Each number is 50 + 15 x the weight over its row's rms, rounded and kept within 0 to 99. Layers, rows and columns count from 0. The size before them is the row's rms in percent of the matrix's.

# k: layer 4 attention key, 64x160, rms 0.0692, rows 57-63, columns 40-79
# q: layer 4 attention query, 128x160, rms 0.0708, rows 58-63,122-127, columns 40-79
# v: layer 4 attention value, 64x160, rms 0.0787, rows 0-4, columns 40-79
# o: layer 4 attention output (transposed), 128x160, rms 0.0767, rows 0-4,64-67, columns 40-79
k57 102:50 92 46 59 61 18 61 57 46 52 68 30 52 59 41 50 39 53 71 35 63 24 45 70 24 56 70 48 68 79 34 39 48 65 63 34 49 52 54 56
q58 107:57 44 39 35 68 48 46 53 35 38 46 41 34 71 33 75 48 66 48 64 51 31 45 36 53 42 65 49 55 69 65 31 25 67 55 37 23 68 53 37
q122 111:39 53 34 36 54 64 51 43 69 37 80 52 32 57 38 64 54 45 46 79 70 35 58 41 64 54 68 16 44 60 39 49 38 31 79 59 36 49 44 41
k58 102:55 54 30 42 71 33 59 43 38 39 32 41 75 40 58 38 33 62 65 50 50 54 74 76 63 53 62 17 47 45 64 48 65 53 27 11 50 37 75 77
q59 103:76 63 80 79 55 59 64 45 46 99 30 33 62 49 54 68 59 58 43 47 48 40 52 28 46 43 51 34 66 62 45 46 58 48 56 78 23 51 32 27
q123 101:83 41 67 49 55 52 66 39 54 38 47 50 74 43 65 58 39 36 57 55 45 60 24 51 32 60 81 42 58 63 68 54 40 75 28 75 35 43 24 42
k59 101:60 54 52 80 31 42 49 28 46 47 36 95 13 44 63 53 61 55 68 41 49 44 58 78 43 61 25 62 46 15 71 44 51 56 63 39 48 70 66 27
q60 096:71 60 27 54 62 51 59 44 37 54 38 45 66 52 56 33 35 52 45 45 41 58 40 53 47 48 57 39 37 76 87 70 64 33 56 56 62 63 43 38
q124 103:58 26 28 30 55 17 42 21 68 47 53 64 46 51 75 56 21 51 71 50 76 57 60 54 61 78 50 54 69 48 54 48 38 61 45 34 48 53 49 54
k60 097:63 50 50 91 50 50 54 65 54 40 12 44 23 47 26 90 67 69 74 49 70 30 39 33 50 53 46 58 60 42 59 47 28 51 45 28 47 55 53 51
q61 103:71 64 40 65 66 39 66 65 43 47 50 41 57 56 39 67 30 68 38 54 52 57 24 49 40 52 64 59 41 65 51 70 33 50 64 35 65 48 91 51
q125 101:64 14 38 35 61 39 52 77 86 40 27 17 33 55 55 32 45 42 62 45 72 79 58 45 49 34 53 47 65 66 65 48 44 48 65 35 37 53 61 58
k61 102:32 47 51 55 45 43 07 56 46 55 87 44 71 75 24 55 50 61 54 17 47 42 27 61 36 58 43 29 54 80 52 43 39 48 60 55 40 55 38 54
q62 111:40 63 65 34 56 76 68 79 51 42 43 39 38 63 46 59 46 52 51 52 66 41 52 45 52 62 56 41 46 59 43 43 47 53 55 17 42 66 43 90
q126 093:61 61 47 55 65 30 49 43 44 66 34 71 60 49 39 55 61 88 56 54 37 39 19 48 52 45 64 53 54 69 84 64 58 60 61 52 30 89 36 62
k62 099:51 75 38 50 67 34 49 51 54 42 52 73 25 58 57 52 46 52 60 71 69 62 44 79 24 59 59 34 23 71 52 53 53 56 64 53 30 35 64 44
q63 109:37 40 70 44 41 77 52 29 72 51 24 12 58 55 64 65 67 34 33 62 41 12 31 46 35 70 58 42 53 39 33 79 40 59 65 34 44 61 56 54
q127 115:13 55 61 46 53 60 30 62 73 42 74 41 60 45 62 51 32 53 36 56 54 31 28 37 28 34 26 39 44 37 41 59 69 52 54 37 40 66 56 35
k63 109:53 40 20 50 53 62 65 33 57 68 50 68 47 88 22 77 72 65 43 56 45 57 51 37 32 51 51 46 59 90 61 57 41 66 60 64 45 43 56 50
v0 096:54 40 41 53 42 43 29 61 33 28 46 59 46 49 40 59 57 40 27 65 59 62 54 35 55 56 29 38 40 40 57 46 35 27 36 20 63 58 31 35
o0 096:75 28 47 39 67 44 77 09 75 52 46 70 72 51 56 52 46 70 61 66 41 82 58 70 60 37 60 58 58 43 56 11 29 49 62 69 59 58 62 57
o64 100:39 36 57 34 70 47 86 31 58 47 70 65 37 63 59 40 77 56 42 51 65 57 77 35 63 64 33 28 37 46 56 33 39 50 41 91 24 62 50 55
v1 094:79 58 67 66 80 47 33 26 35 68 72 46 55 53 39 47 71 57 35 41 48 77 22 47 22 71 63 69 32 83 58 31 34 51 57 53 28 65 48 66
o1 099:37 32 37 48 27 85 52 60 75 55 68 75 48 29 38 75 72 49 34 42 54 39 71 59 37 45 50 68 54 64 45 24 43 49 36 24 18 60 42 49
o65 088:85 20 38 30 36 74 61 49 73 65 90 43 42 39 61 67 50 52 32 41 50 38 61 45 35 54 43 56 56 65 44 20 74 56 57 24 44 62 25 47
v2 102:38 54 46 44 19 59 52 48 46 11 49 59 43 48 55 59 47 50 61 43 68 42 34 60 53 49 48 57 52 58 33 69 45 71 54 43 55 43 42 61
o2 098:41 50 71 60 39 42 55 38 67 56 23 17 50 82 71 43 43 48 40 66 60 59 61 64 65 66 49 50 51 49 50 80 53 43 42 24 68 65 31 65
o66 104:16 54 75 70 37 60 48 13 65 41 49 47 45 82 62 42 59 44 56 52 47 63 54 58 63 52 48 24 58 30 61 79 41 51 67 15 57 57 41 63
v3 105:71 64 36 51 36 48 25 65 63 72 38 40 72 51 67 42 72 58 31 28 45 46 62 50 43 49 78 44 41 82 76 51 50 27 08 64 35 41 54 73
o3 099:72 60 81 32 19 62 52 75 33 65 57 47 73 63 51 55 51 40 31 36 23 40 16 43 41 54 34 35 27 61 48 54 68 57 45 43 46 51 53 54
o67 114:62 47 46 26 25 54 67 75 58 65 63 45 81 80 48 53 48 52 38 53 59 64 08 68 27 76 38 35 15 59 58 61 50 37 37 37 38 38 57 48
v4 100:33 68 48 53 40 41 25 47 76 10 54 51 60 51 31 39 23 75 43 38 34 63 46 32 47 62 49 37 62 54 59 47 68 64 81 63 49 37 63 48
o4 088:50 42 49 40 43 62 46 85 40 49 18 56 12 19 63 40 44 29 41 51 46 87 37 60 52 36 63 50 64 34 45 68 65 33 97 14 71 62 47 61